config.yaml
n_layer: 20
d_model: 640
n_head: 10
n_kv_head: 10
head_dim: 64
d_mlp: 3200
vocab_size: 8192
activation: "squared_relu"
norm: "rmsnorm"
norm_place: "pre"
norm_eps: 1e-06
positions: "rope"
rope_base: 14300.0
rope_fraction: 1.0
qk_norm: false
attn_scale: 0.125
bias: "none"
tie_embeddings: "early"
parallel_block: false
extras: ["local attention windows", "shifted keys", "gated attention", "exclusive self-attention"]
init: "uniform"
init_std_qkv: 0.0148
init_std_o: 0.0148
init_std_up: 0.0148
init_std_down: 0.0
optimizer: "muon"
lr: 0.00109
beta1: 0.95
weight_decay: 0.24
lr_head: 0.00865
grad_clip: 0.5
warmup_steps: 200
schedule: "wsd"
decay_fraction: 1.0
decay_shape: "linear"
final_lr_fraction: 0.0
batch_tokens: 262144
seq_len: 512
doc_mask: true
train_tokens: 906800000
steps: 3460
dataset: "wikipedia_en"
Each number is 128 + 32 x the weight over its row's rms, rounded and kept within 0 to 255. Layers, rows and columns count from 0. Numbers have three digits each. The size before them is the row's rms in percent of the matrix's.

# layer 13 MLP up, 3200x640, rms 0.0345, rows 2921-3029, columns 384-511
092:135101141093108130138123074118153160081118121111087157119124139171081057115155183111061104125126141106111145136151095124109128112157164080153152109158125136060126144137162082138124129118166132159127155184098165064125168038128143186096100105120176104132091156207092175104156103168128149143188093179141103134132099137140089111132223189159088101188181180076121087158129126074125119139084
082:119110111087055143116061137117107151161096099190129095130124089052148060193161125125119103091093144175108099138123112181144087164139166143108104153077101085065171160109166081128153076143116128135149123130131121125155077111097173058102128159107104097151108132119171139159106162147177132103146188196128127137125134134124183129069126144169145092101111143151163137140095170079132145154095
094:150139153134093162083154137170180086121121066093161148110152111074127163170144133118172173103102129106126123150128180107152186162111098113155073149165122166074127135101105095121130133149122155129174122139136117135086149136152116102159162120075117096115091142123096114169138097113155124137156145148155114138087125124183137170186099177175167126093141132123126142148127078202207127145119
096:096148166119084103115123166121168159078146115123063127114057162127138140143128106118124120132086062127132113089127114103140124102092082093136090199095148145091135163142089064097077096160141136090125134138110091154122032112094136162069101151143099142116135118137081116151072136168072102092147150160153084100095164106172136157093164182178075112151062168112122087173133090077124148103130
098:132124128099137095120159110203116107153150123142095143086110165162070123089126140144124055113147098150166102093156180107162140144148180181091124118097104129085145078145103096154082099183103159157135126191102118137130145100163124094133175104087161141132180105076115171115132179069118183146142095104164139156110097138113143203184154189048133161116149080093139094179047081194147165129056
093:122099121121114096149122119098107135154123133180105106122129130150128096084113135111103119151095136148110128141102060111159092187121142157089168166152102088065103115088200139204113105143146153185181088122080163184175123109123139154113130117069055016109161126142214142142121131119127128094103163120142112153139143138126186090174144175159114136126129150136114154102068116149118087112095
109:120143190091099104116170090100085108186147168149120114160165118104082126118100064149108119104137205140133069094193148103164149130203028166166050125138152091132132078169139046102103123160098172083110123104133104208115124134119114083172180126161126141127088097080115108129110104100142166072121148127126103086142121098091093151128141124082101108070138106127153119128076125071143150115164
077:118113158111122103132128123120178090093087155119178128140062108083091082128094065167151094120107109145158176092124146150143122161106161126182116122189177117052132142137124110167149078153140089121100091115132117148166121105127186176100082059156158122082123087140096125070095118186112150167129144081159099161083138154106120092144140136109217113125131153092097059081136146089149155152188
095:166140097105146106155107131126156127157115106144094151180070116096136182128138158160126133113082076084146115132104147120131157166117142097112129140095076121156112112088105146148141062083147111155202092163168123165134121093136109177073118124150143108125095159180090064061104062171118127107189153135111140100129145084097122146124171110082179138147121157127211174128118063129087093084112
097:114112127068105114174150135072114119156114108130122172114178103163100126131190143140130148125125153161129078174157133051162088109079079180104159152111124109102162168131115170139196160121123123167121098119121108099157115082121129090139097159114179088138090144133105105152135111109127158123092076062104159066151129144164127140097153090120099157103152072124179146143125122114086109092123
089:143123130120173119187133124202128133140124185119169069124165161109148105073120118108163055143155094096088092110145126155128067078121117147172133129075124128103133107152168189109102142155113123143070109143166155132124176104137100117176161147147151120156120085111143119177131127101104209159104076201103121142122096135180127069154130169154160156141062084115128177166102122110179124132074
097:112104130209109069110144155140162119130131152043095179151131089138163114111118164118136148133163199145111200118131110161077206173052083121170088116111144106122130040153155189090176108147114109091172065121095121135129179142106160109153105087075166135120146126133147124128161095161102126180154160072104081164142096089150081121142121137129164155083066105090086145129130136153148098091163
100:159159086087139129136157173191182143109119154103125131112124130085093103075140073095109106080160102129136116121148119142118115091169123115087089114110157156130133133105110096123075115122139121101157169070092192116081135084081162145111089193110127109063129144143165085108139111103140145175173122096124141125068124121068132209091117101171094105116147103199199150141131145159193129128103
106:147138154121138105141130132135108137122142138108172037162065135141195145116133129147160128137070146120177148162145167111099145110102111139160087097177159121100091164189087103083124063109167154099169173236145099157102172133099169123111111205121091091189130085149088144107134104120162093123115148096121079129131057098116174129064173092149131122074149099146114152207146131189080127126169
104:146167160104145140094144134120133177096084096131128155109193141172156161146086128155176064133169138078120128111034137090130157123117095115152137158117159125135211100133083157137086114097083103147183069119124158114144171203125104160091121149085143130134118092134119180133203143115129071137097106165079091124150143086092115106124142140192099129157088082148109103129124153083173116096162
106:162114134188155078089096172113119125081207156153165158176181154135130088111124141087141111131127149133141078205146163135063160097141141138139121118159048146167111096101132123108072128134143076148144174167142108090087136193090163118162156072213120166119095211123117135143096126104164136054090104124050106059134189137096078122059106146131105127102164077158146105086114129128134134209111
101:155103130104151140064137128112109117167101190150095070161142130036168119130140152092111077139152115114090128152136101055131136139136097100065119106069166105144176100064138085101146192070083106062129119097186080141122108165073158116104113114055085144136120135150124132138156118135139091084089160118211129122114102169127105125159143074136164133097191091129142123135029151182116114150134
097:126176128137142129128111068074137182176160116110082123158170148143142211110081113121146162138110041146111133111116104103105098122098134119147148112138115162063040126134109093112149112136162120091112081129127118160151140125136123077121079091071139107165097103097124147192160107116105132123170177101158085168097075166120115169166125114120119111149135133164147105172135164118101127168065
083:179165134160096153155158177106144166098118117130128141098112103131118118081142136079160125087158181147135062094083092122088119104138171103061109107061162092152158114049080126113139156139056106130142102078101102129168171124153172080172091093135135139134089123095099165174140174143120159110116175096174103160171100115131163098102137143104141161139140083116109134070098151135148120097151
111:131131101083114128202126175160164140138098152148077141089092121157145089149118116151205161111089076214143116158123168144112121070099111084188127150169130134114158177109209126113134147071096123099082116132144115123145104151108157076126132147136186125138140113144169106155075190112150161213152162094160125148170140126125195106094110092067146135093151149115075144104107148158132153145148
080:129084097112123133130140142088120137153124121185188085094100127101146136064100164159087117127143109129145157190153136144189110120126116145103154126166079151090150090122152089148118213160162143118154147129154165156089096083119117184089153172122170124166155127127192160079127168067126120068152194117094129112081170096146042119101086170188159093031179125089148144095060134127165200088100
108:121182109172094095209114130112102071149158156161100135168142102104135145104127145089154143061190039189103138101165192099223107122096097231114189116119118121156161090127178123123175134093083127136126189173102127108135103086221125085161132111093168152103118119138167092196113162132110095146124135130162117086219101130174124152156152111155112116174191119115112171136117088140125140099122
086:151071101160087153110101140154120136078158130143097127128106087142104092119187134061156092156132048102131122094071162120155106117086137164110121087153048189131074147119117116118133086099172102087135041140121109094148078053157132225121080135135166085146150120123185117085151082133119106126135143129088161132103202189145105106099128128190104142155108136126070129123142143143114135160122
100:136137135134114135112148099079085115085119162111134194119091106079096119083156162095156138096121159195140133052127173113159121166130136160111155120132176168082145103141164136159152165115152136118096070094133094105138103149149127140145136149115150138130118156116142076105114072109142115134135094140110135098147169060134091179105110194123194143137094146210104075033139152116140129149166
082:115148144105146106107134084124207159092163197144134105086148091205103115183095092134150059161106089171109127142118125081134148140192114099079177149118167145105105147164213073096175190151115154048103095121084184102168141152111076122120150175141157094177126190087123098106138112147184157103132086148074135091113114135089132135110141150120187116166129117124169161099154162160135149118145
103:140164163098065167139148148186067133163149137075142193095101185189139153104133170115148077171153134141196149137124070131126148188156195111133115099112102097125214128140160110141144130119107088079137145175186169096103176106130142090110113144152062112154197140168136077160146109159121123096125109104071137140139129118107098162154123094101122125066058145107127132210152117074133107093103
120:146178120124178135155158178142146162142206132127136164141078169061136139190111104178141096125167141107115118102166167167101086076140157081143149159147177151189156121083088145129150147120157116163100161156185099093158154168109133178149113134124085112124166137151171194169137093094141131135191086158122145136149112114161170131142113076141139092080113106172127112098144133159137137106144
083:088123084164108157119153089156141129097090123080129123150089111110086066128095108079074168126105117116142130090129133100162174162113095162127106121148154113116192104132092114078196140114120138152113079176111068161132130133139082102183141132174126133150102159131140088196138137092102071111128118173162139116087112188183051173066126035183157154121122081157140192124101138134100051189114
088:104141117174108121160158114088104134156157083110084059108104099161117093139099127155108097121172109160060125143101114115074188092123116105177104112087107114183147172115045061174117156147152095136017144100116119104127079104140144113078111131117160108121090137123158114107122146134104147103083187157140123165150131172093107192086143196098212109162116117115161173124149157130141087146137
112:176086088133106083055148145134132036078125116126156139090138145141148090135125115113154177171110139148095195082221138154145181101122093144163120114090123102144107123069163077141088154116193133115090130129113114186080143112132110088140139099065113105088200147127110106144104165187090124132116111115119134185131109126074064143155129125112157044122125131100135092114124124111141086148102
101:114156154143073157127139133111071144128104173125078095152171128137130124177105138091146129129138070080096155089149123129144142128108132112136067104139137097098093107164120078168110170123124127151089126129137107163122188148114151142171140082104073213108154138144136127133050117093130110126166120162120123087139154114142119096077144215144210149116071143095131152148133156032121121116196
097:121206157071095133152062111124118072126115175187160108117139106132099113107177154151129125143133134138153167125145122080165135112129157160118128151101138123144159054124141196105171141134196085071103122130081087132121138162125098073147187167114123133122196130125099184140136156132133110171150108149097107145094131153087082096085103094113175166111133138131061192094172090120095157110116
097:099123113060153107089132209077096097125099088160148121186125094143117133183093152050089097107096143142191097104162135102118119167144128139232124123153144169154134088138149102165136137119128103051175146166126133131144118088149137123086162083110103108099097149139156172140095112064088126140078184177034134110122142071194131121115129092152146135113143074068163140103136138133107098128094
097:137063177139110137147135142101095157114094117145100094153117089048132114127140136173147164126106143095141129124134122103132173112135162149146104163175168084136128106124116144146104117133195129110179117089154174103115181140102095107122091107151086111120138127128062192065103137107110131088172149107110102091131145178129171116151083100166119130102136158073166120109131143124196153148135
067:122062083100098105117144149137143153156158055088047126132115090105148120127183114101139094115166090174111132184161154170088103137186076100129108129138113153164153030128113105096086158146134115073116125105161151127135094172119070075146133134136158132141131170083136152136115103099143077116104143134168141173119188187193115149120150132113095167156107157095142153174125152100123154103149
102:139200064192092088138141162137138107181094117140112092150100125077124122118169074131140118151138073197133116104150124112157144147135172078115128118121144118089147138126110122116168120084154168152136086111146149123101152169193099117172130158157174102141150118103101193077125097118144195148089139080115047183088132120165133129228121135144113113110162194136087252174143130101094133094135
106:100143124138087127169182167099159109121166117106123135112207163127133143114143111134110097161135084141127095096154123152136115139078177167092179046139192154124138141138101162140075086160132110099085142133154153165093144180115117175169137119159145123073104100189071148177086123149153125059116156115135191168118125130135098166095133144159125126131033102117165148109182096101169110129131
103:098110165082125083121109121108063115152134084085121107126125167153146143180171098122160123148146110173141083085109122053113113174102112139125094121132147138174097093106177138158083147218078108116122167093175095108092206124087158094117119164117097131181144126128117135136125091145143117117131139092150155116134087148129141132138107119135127129088130135076162071088125165156189125115118
100:096174107098140153115133115172087123125120176141154093125175153099119141090158049135171159131120116124121085098121110087122080150127157108116136142137126123167116109130105116146094129129176082126193118110129087127107115124143105176124121146138135114101166096111111167155116152162091148094117119170111080165144105051119106148092147151117173152073176124141142087168087155061169091113104
105:081105142134091130104142047145081138148132116148085119123156100144123080178110164115141097170138113152111133108109095107087084115112172119138133122161101150123130127106138143126150125049107111144129121104077125123162112174101105086082149047158189119145142138120183109114172105108129172106124116100127161141119199083132151117120137130158147144100136151127156167122126088202182085130048
109:115141144174083126074104150115126138161137184104072122163141152121067117126088134160093162112096170109056194117142114108171094082129147186161193119043173103142136138103151120117166230100092101117058115136135108131154117123099113122094189113092154188139088163077158200191098053159141133139106131078135091154140182135086167108113145128122152118185066071169181164147118144179154158145164
106:151094129139098102133139112097129105153166120098111060151117146102176082134144159129112118060099118158057107179067129098054143121107145090132086145129137150102104155116170150142168083123152113059139105089116120081132158149116118124134127149134149094087188159102091103163155161125191178153155114100135099130101125150122110058117166122126184167154111164052143149129190121045068146150139
104:154098131107171098198111122172115084132111114143064099137106109083114130124163063164106107180093124074078103144118062159109097094143067102163122127169058138148170129181129138159140068148124080134050092145172135148087143086129084112068129145135136137046108066111190150146100220194179120085135168093120111126110185116108114106168080117129104086122094170144122122107112053146144089143084
088:098091126142108182115116168124110114147184175066157092147140121090134144101186159088060133159145089164125138134077136112177181160133140164144109137126167111172109086128115107104168119135164088137126146076172119119090144148149129080167135103133153157080152139144200116075101132102098069084107167109150095103124188120089106144160171110165166136096145135165114151079087109196140159139138
092:156149111118155100105108146124151125133133161120195117130181132147119032140159160103093135110151144164111214117100132034108110080081145136102169148146110101140172153110132143120158152082116103148146125166127116100099187141165122113150127122135131106073135151161095093116184129126144124106144144032140155167128101169108145121140100079129121148128087155152135119126135126137135130080115
111:104186126154113098136105150117134105177100208159126099097146137114145173065128110071094137177125167174061161119182147170128133120109121149092147140170191134124105110119116193145182150081199142104147106112134160168114172126158153114137106135079083168103128150121066106131110123142145139120156148150100072097132206156084103122133155144134118132134200146067074131226162193117131092099123
099:162089165112103167103165135116086144177118116142076082134128111092105082134111084146165195056108091080188127143087117122117106148132128136098133113111139103130084112137127127093131115150130142052104126120138140177193131162099119107108134108116086111117127098129130161111159141035138138084117126158097143133157134100090104083096206096106026147142156205099170136149176157099116113132127
087:143071124205182068118151148136123143149071151118125136135126127141080111147193104123166131143102130106131155092103153139132124080210120092141093113156165143140135162070132107107126137137139109072148154190070181117196105131116092188141106161097165134143119131124088147097129110175123092143074106181037098102148108131160088142169152103156145138101173097113148172145130074178119078084138
100:106088127078141155143127155081110101126151158137158139122139124094103074119141167144082146124176107160132092172131114123099151208135111117141126162146117172133196161134110127143147170121134120151142132133087148087116107111156117155079094110152140072098136153138090155135140150165152112168073146147121075119165175122164090192149168089124147102061117214071099150167120215157042113091105
088:059133158103083081140128113168131151132187059123115104180119106135128155090155062134071139095093139170132141118144123089124162118111153074144111049088106090101089100119143105129072155122116050150165177163165160095112210150160163067093155125112077166098136128189149155125092137130123170100137129137120134107111130073181147120138134106090096115128156112118145144117121134114158101124105
122:123135142118131154121113098112141142140100145136095166059174111096048132172111166075182119117087133124110120172140119150138120100152098149145098084143127087092155109082063149099103103115175143146158137166130148198107138155142168122097131097139102086068119093184116133174125174093164123125119068152175172065110148062135164137120111083129124160107076152136094122147123125095122159169139
107:125118089075098114119107210113118161121181116051176152120102126118082111095124159087186140110140142166110165082185086120114190090057123093099081088112148150125106127118105138134111153114149118114179111156115156131199146177069134088148093086120107165124118094112110151125101138083177142193103093073141128147133155132106119086125110150079089147131107144145155176095106138072084089145107
100:169165148087127099108109118134149091138097150145122114120125136071113104138084089137103148170114124142109077162087140101205113100164092125109090108104143084119133141117108204125100235100138130131084136084139118179191070153116118104162095138093158085122137117168151087160117204084111101094187189156113128082111153097161091127169197101124114077163118081215185143169092108113117131103149
119:122159128049111144123133143114121164155145173074142183123086130156147124097082089129136131131107128108108122177168161098159126095143111131119141130115150146128127125131141130125151112064092142111061139066139159115115136086082099062105179098104179125120183146089185126198133091100112153098146172137124064152124143066134105161104115100168146146185092178108064115171148149087180167053163
085:122099170092176159156169187121147102201176115056101147152146118108090121102126107114150147115120099165096166152163146092074110087104092116163160173172180141155117134104140077142156150162149068134050165157152197097211110148107108134125137158111068080144126057120096192099082106153098136108129094145148086109107085173141151054153158121111073169157151103145086095179077133119155147132164
105:117114085145167151138137130128102171108173187133076112182074162134118045156070127132168127139092110166120149124148125083080114107132122202095126104122121095100183154138120115093133090131069123163166200079143137166126081174134127155091145107104079110092128205123180140158108119087131157151078121126137123126071155114089135175136118130117137164125159092111136087091183085120142116171099
098:120104096124069152098120152145139112155241160119163137116091145157182154126145085203173125143130111078134119189144154147117143070098147125185107096099088162132129125065083164092144139130140192157141108103134131082125131142124129167166097066107177077144129067137090145182093086158141121154156107155117091068098089084147094096109115087143075088091125189116121120095180163116197070096107
109:123141157025109134168106135201118076105140099133131128135146135155134108159073113109117137041121069159050117167116140137147082116080093133160088171141115114168154165089143118123152091188101114105138057175140134160144136116158100186137132103119097107193118101114122116090079106108112142082101172164148172086065079114119138085116106068115137113133062167050090151166132131136104148199148
100:119134080127137088129096165125184110079144166083145155147193133079170122079150125083129142094101115171050107151112113141154091075124162121092053131152104134161098146146133095156079114125096165154126073142099098084113139151118096096172142100079101136043113106135127127105140187208161114128211199155103133069096148088121156180154166098099085143091184136104104142191123086162106204168146
120:183154159129107084151082087143167086124107143126074132162109108080102108084094139129165143078135089103104116129117136145081159061157168101084110123071088132075139170104138104169124147096178134149088111138130114100102094156154167151131056123108041120168111164112148123167119149147174156105103139146086094122083072107146116168159107133151143140156093147146171138098195143134097102102161
105:064143096214131114163115125140108127139086125147093092067091094116098159116168093085107111150094135156136148142139156156143091139081097091117118133131118136162115147081119087125128095124178125126159147114111150160126169066084126146078126094098111140155159111121140135146147147136139163153149172127115125153109080147073105103090101130125123126098106187084103124146211130106193071065138
080:075134120143102114118130180100154102083113113082127113083098171107148065088178114121095052145116125126170103139086099048124137039131115117128142153152106134121114156194074089158175174160162092115160129140070133101205074157119087145122098109119071193114140094098135125124091168123141103135112090081113119066133117120136146099145118075094159125151093081155125110142154087131079161148066
108:115142108135125119158164174142140161110180065120155135079148150135110132144118180099133064122108120164110154151174181067107147176076138103099117163057124079100186155133133109168116135088129066137143120114120085130162105190107158087106157139162148148116166159139137201121112086124141098147115164179119106091107129093135180115133144102200087081064143145127125127117143115154121113143142
105:136071166118158174118109176107075124104058133107190105167143120109099096088168161100204131162165120140138090191142079042127174101099118205172096115127204113180069113169194120076155138126143174122070194140068137083113121060133157148090151130126137137064140133159126122169143094121126081123140202174106140140144129111071116114076110122077101153091172107116071154122139113087093138137038
101:168047126127057113189127145128150121168133151182115113161147140114162141170085084166204138126134152174106096087139164109120113092150210084088119147128103117093145102132093080159145161183082153075094135189113108149124077115145127100113089150141107112133181160105101133162143105114156148127170110074167170154069135119089120094190118099136119138115142055137118163109138083098141091155079
090:096114159109126158144094170086072161113150155129169081108085163098162053138166062159128109203057123096140105153130119131129108141151130111127095117147128165155142155134103148132108110121126115135114081138091170117170093151163114100172110138072094136150129155103137087195149125127102152091151158100094114087132099068105130142120120147095085131152125172141102146120117146177168090163124
111:112107132108167168126145165143128118140156111108132139140092157102089186126112140151210043104090084127097153137185113105174117106077167162124093121118100099102148143080134170122114124104167203056081189130111083064101165167176174119130124096121131131095137143087158128080130152175112141092082075122076123080129066112103113152135138133124077095110118110146088130091097147132104075111166
070:140144154144167136140080166084145148154161115148145160154094125168098099100080170094175113165182160207153097147069121095110139151134090145197104119120119122148097041148088116172093114126189159108158193137133166076140130107147108053105189173103141116092208136139141105128078163131143125130169127109147126143077061156147116097148185117140163149127134077141070168148151122131124123111166
122:156142092164107181199137155135092094177152143130073049100128153178110210154116089080128138137133107154085146124139112099164183185116107186131145061121112153230156167126126147088079078172099155093120107117160101096164142163104113148164113143168097134126139095140149095110096159143179112136152154111079104152180078135107073163114145074103141128179158153106117115124123123098151120125125
103:091149154059081180100143119139120103095106111116103124150105126146185198054133137144113108078101184077149103175146151156086132112115102123066103130100121135118161116094085118137110160128156102105137166073090108117179121147114105107101143107177168111126131133180132151060091164161189150127124095122182131121118135135122129126132233170036069141165128120179132130170167113125098104101071
110:160165170102149090119121076176159111142145131173149137114167164115116159162178133112144129145142158105142107125120114154173082114144119095088140137131102060139128162136089085113146148159137161088135178144147119107182099117114155099185102061146158159103123140199123070092141141113125149199116123135157119141138163102172068093164159150100169147140143160170126126132143146148081127143051
112:152115158157057152073176179056140127185163125156128142152102131129166165102145159202124120139100076142163188153133102078138093069103108182044125166092092128086155143088116194104148131092080141099075099124105118156117111116124125112164095111205196207162100101137109087128124171110114138081090221165144116118115128136098129114153105123098128165076112099111171160147162109120110097117126
094:154104148174140122245107128125141113117134139083224112135181140151105154124091137033184084150171106182128123146130132118120196176164173125050133078098119063111112112112138067066122113109069118115147070114153164121157120142122090103099207163081135078105166121151122122092138144127142100148119089120095161134143143131092038146109131167139126103077174116125096179098137117082089115097093
094:095196155115086171164132134084140138166141171129096097133133213137100145084101114146153146107078120103085114049152156150180093071112165120057133031091205139128086173122110145130145082134136097163085118128145136092174084138104177141157145121134113160104102178142106165153183153138142113155142125181104123131083118143145093181080129063091197115093160108070129120136133110142142156112114
092:191090168133129097171094092142167182092135112125121138032153088135144143199156166092066052148195123084111118090142059162101043119134109104152164110072140105156127130148158148163069137161140099106093081123129110132122158118072114110178192111142120124094070118124090161102093167167109150083129177096129087105157178138090130128094173151137186114162128108109090131157160135092163106141123
113:155152165088092151193147118095126075138168133131130177088149082092163138092145122115143142138167085134123138153120166148135148095097098078115091101074163174134094135135140180127160138141158075106129154104142141156152123113066198136128082100120131116152097118136160096140143147165092171093142150092103154153129148141151094112120125164182122103173082098145075135143110159158159146174150
082:106123159125059063161156152105143161118158155131113124111131134168118171133119160153126121166096054132166085165089159104097075152124116174081129155156085121135118133153135135121064087132151109082131079128157149119144118088118123116111121174077144103133161099114137231173118097093113150143061079162085097189099186193143132100164136097123129084139082126144129172133104187145106135162179
113:174129146155125092133154136119165156142197137159108145140173115107120143147041146142120042100161146142110121168143105138119239169081148117134093069168057090095165092071126118118113150038088119188144099165140078118152153092159106145183121069175128103153158065154096155083086175204094063085172116159146132134127137120091150117169098182117128130147182146180128145116166102140155155092125
115:100108180093106181108162140160167122154112145181164096110161132100135091088101138126112106124083102099138134146164138128150142214107116115111103077162043190151107156165134156082131137106191164121082185095169087135150081172113147142123138117152099081063175144132144104151095166102151132150115130147168174107108163148121095133189149146148104124148131188164140148115116188109119088116108
097:118164178156124186147123140143095142104117138149106125096134137173074164125121086161147166151154156145136149127146110120057159143158139115134139167042069111102169081131103174189065144132161213096179135086139139126127141173121132145112096097123123121051168192115077157111158133135124039179145142150140088168117146106105150104071104144129139134168115190125143142084147195162142072153129
106:159097120165145163129138112132117120141181109122084145207121124058138135107142162132103150136082050173095115151138105079160119160115152100161087115159165102098131170077144173151132131123144174082097116153153156123144144152169134118137131127116136101145167146091133148180099112095165169079103119134141111114110127104088106135141157108135151112092099121102091121106189037123119145128082
101:117113139099200124166143062146165125105142159115135147113156155129186084124101155121098088119148150150162171127179123092094129126110108133146148124182169157161114069136148091151195087083173101121108094089095111080167101101068146151138149117149136133107124097174166095144118117080144091119151134125082096075106198147160135170154076075103087124116142140161129129151096117098131124123163
084:078102137139068151132073153144137156180056144187177114171128123126081056144063113091178146135114119102113119173102141114091108139128155097175110116090102094157124206162108099137084122105150124132125185117126137131136154132165156100162093091168113131084121111110106172183128106102089148112121149123191097157156156176146077144198130113136122108081147080170098175201177113122167104111082
092:114164083090108142180172092141172126149144160093054106103127168099180068145058127207142194156165057205168097157156106205104154165129088096138169086104110126092164113157142121128134157108112140100125117173103124114129142150154137181098098085177123153124198131120087106009150128078110184090123062115095096196023110072125099119113080110099133113172178111154101157091143118138128110104162
102:101122132152110112069135056137154155105156141160114189089125171080177130128048095119114134090112157120125163112090087110148044120138098171135125091133094155081113132113053144169155107129236175056129114135178217135182171070140120147132158100173076131163134152075078155121120120092059085083104093101141088101121142081142093112174127174155153113149162154144135121098144088153063124176166
101:130170131166087149170115110122190083119155108110135132116147103115053164093100175147136128150192121095133171141137111083104074126064147126162147121173161125139154082096136088080095176144144099053067133112131163097165183119152136088172152144123118083114123066136092156161061129121097130133120147150170142188104103096149104122134053138142128068100126104131150134117140167173094151099101
108:130107089144137158090149145138132114139176185112095106075108117125122134128107133116118077118133048115175159125141129128136082146161159124161121131083082139142180095141081168109169137119132138150107120206140137111115091133145145118161136169139162132138151100078106119154081143154207089090133151139112179060134153129156081129097176149140136099127120104117106102063130136172121080084152
089:066131149202129167105139141117088121104071160103163099104133102155134117084065161142054146120131183167121082123176089055169176128130096130151158133146133147113141170124139075167144107128116135131121136104149121113134119118126103157112143112113159191096157103139161130057195069101123099110136115124200127120085108116146154117119113138179147144124120122091095140089133110101121120145101
103:138144074106122103115150175133133120095172164182090078136102121119130128153145109152146145093135102131107128110108138106117159105169097102114136044143167119099097138164138161103133152127141157044187160117126058151169169094067138105155170073131077146138170113146081079104086127136148137153141073090091109100090191134077101185108200159187101127148100140146104091081071122125115151134113
089:152137146139106124176146099152139155180152085146125164131129137080199133150153113167052140162178088102206172032154137098145127112133145126162114100176125052154140078079147110133138169105168125101114099132165113145137129150125070116143114098112101134140130089165100178103185087111110142149120125127070171143098110147122190123164088095129166099106147118102108175145118193095186170166084
098:093136146110097112135142076130172200124131097105082080163090141101125148044119109123110088114133099150112114116147087143133180136069137134210160129102188108127141144119120132130124149119133094189120141030138103126158137145174092145127143098130159096072101156080095174158171131164142139125085155118087178123110212142102128111134146101121144167121123197175136111138099105165177138095129
091:128122137144122171098122129101092170159137103137139113066085197138157195099178139123183119061185122119103141114158114096093134103211111160170155085132149062064091122102190158118124146175133132100096078095103105157082145089215135087080147147124151089150114134134102121131125091130137109089096104109168093070124112114137108107175094117183102080119142115142105102203153137200124155073180
102:133149115135189138146070122142131117136166103144090118134074059137123102143125126073124140156136142173149152084075122159149118076103096129142167086126159107126183143109089086126124108176123098111117126112153107072167144158143102148203148140175125134109145121146170056103104146061079111130083123130103135172173114122076118108140108146129189097112131150135121149104082173130152130105140
130:144164143154153129158137155093075148081134129106103163170125125140079116129091117143114119152150129157122099107177103118167162117083124132103124206168120125146126030158124129159122088114185160137129100086081110087098159181142153094130143132085084121145201167154069168162085095131144121153105139146085103180156130173152114153151088200135177092102128111114122171134102102185097131056118
119:062099157116132105118161090150125112107213162124123128088138115075188143090112106131117172071145161135113120156128101182103106125115144173074142151097082115122115170176154101177173148121134075138108195067090117102071158141125130125134168126121128118183130127127118176172135025145153128187062176130127114127095128137154130123157192142076109154057079231078115125141119158161088101067183
114:077098187117138091112107052161116107104143160168135125113156099148089076095126141100146099142112158075077147092141128145123143142099127129107125035153106127135169130136102148165143085107148133166129127092108147096138194098182141130124138116157159120102132155134091089165144132110054125085101112091168155150181146177092178107121116121175162123114167130095177095113180093121067084159158
084:109190139139176149152093130130081155163133175098138146118124127076174066144180133169112094129112119144067146178101126116121108157129115091106144112128128105150184133126129140153193100087204121143201150162112192120127058162099166130133190095126128110115121136084084153117104137105107125123103104141150143109149136114179136154147162128110172126088114129135151138093156133172150101101132
128:125157155114080152123091131110103197126105176139130121102135084084135128107152185138139169133142159155097158158137093135127115150143096089138119095172184156152141105206136151129089119077190126092178115126127118147135126136183149114165066102120115082159076085108162135149092162136140080117155105120150089103165113138102170072113180135174180165073086143152148085104161136161091090143164
104:148128149155108063081127146119053164154126102147146149135143088124139091146142120153151143162136125126120132133164125099135083101113158103145140156174111126092123135100159155107148088169149128078141175123093097155127110096105105068162143108130151082113100146142073167127118098121171160130137174132137079123130050146145046139138096123110130130087107113073151142080098066091102108163128
105:121148201192190108128153140143134146149152140108108117066081080133158134076112163106129162189105153129115131088133162160111132118084122174095093181053117168130155122068128183119063132141148084117184090152176126124158118144164101131189139071142112148186094141142085088086087152097145126183122063133142108136140149121167111111184135117092120128136127136089075134200115089182080166164208
076:122143146112113160164110108103189175059150177140122152145158199174116133139137180127112087170159117076145135116105107123146128149106137159109156154167169118128153160120171111127146158142068136099147144135099099104154102165168112085166152105138139099094185164139155100101112142113132180142121133153141129159135173157115125121108089096079082102086131144112134200134112144137085115149100
109:127096139135148165104119110116138166127161152116165072158147156077148152132187109071144079158088171179122085097122122170124163081129150106188115173129105121142100132142151110133133097119104071095118040179114163184177145166056100134127141127105158127131113095163112123129197103097146117173153136173132155175132127087110121103158130122114096101109177167177136148106169143115173064126182
121:162158116118052121126128091130130087172140108144135120098176167051113122072160117109108072102143113100190128130150123103133142122082102166030086173172138144056094111129113141125084126092100173134171169115101183162093118143110147129159120129161131134084096115096157149155174131122162087126107134119118165141118184078131132107126118136092105162151138132145102126148142116099138128180124
085:143119136117179125136202113155109103132114091139111127129169040131102133172124146120122098107162128147107113152163155128125149098140101145129118122126121133126148125070090164157147180136171168107026138134126097149064142087187143103169156162111140131124117031156138175119164077183135104122217106110079142132087115146120144146114150131136130059159085093088174115126126100143118160139140
118:150086068101172134178143062134135125065107165121104140054176109162094118073070114163146143121143114181124142115100104069108112106111137162165089154162089106115140131159099140077106102094175174113142133095119128079164128135145121113124121116126162167158116117126139068105127112076217201124112134112131146099143138126094100106145127165155135122109118131091160111127138092133087092121123
110:146132188115055137092112128158069141151162180211163146117163149114127068099125121099116108094150119124099076109155167179126172143165096124149103128103174126090129136082158125088142131164164151123148114149172142146092094079117068159106147097173130152090173169163136195136121127153110135144157213090160183153082104061090125159135107159159131081080153127108122091123184171113184151133147
100:112147067146130176133106115114125167140129179163104168129191166128146145097122104168114135085120179082096159056124107119121125171181065229120126110138146135159099197108141153118101122179114099155164081124160164058141049148133138137137131140177141110119092107125081069153142196086147171079091228103097108070150109120106156186078122115101164126157091146128165146104155149144173098190126
108:150106148123156083097132105178075125159162147155151184120124155115139129113183057167143083155124120105128030085132107086167146085115055111083145129206098092137164138101126138159161190162192107185079106101151112147132131140098115094144074115152091091099111188093143156058122146126114126117166147108037071086086104128133127127158144069153120122121128185088097177162088108191132108121127
095:059063141160165163164114092151164064144127147143041105171140114136133120071173109111095174048141128107137095104110183162092116080142119122160106143086155121139152160167150146203132071110102146137089151142134127136125110143103108128177156086088127152132085110133150126153116145184118134128093102149161112176138140182172174187178083174174160099117122161088094090156137163102131183158130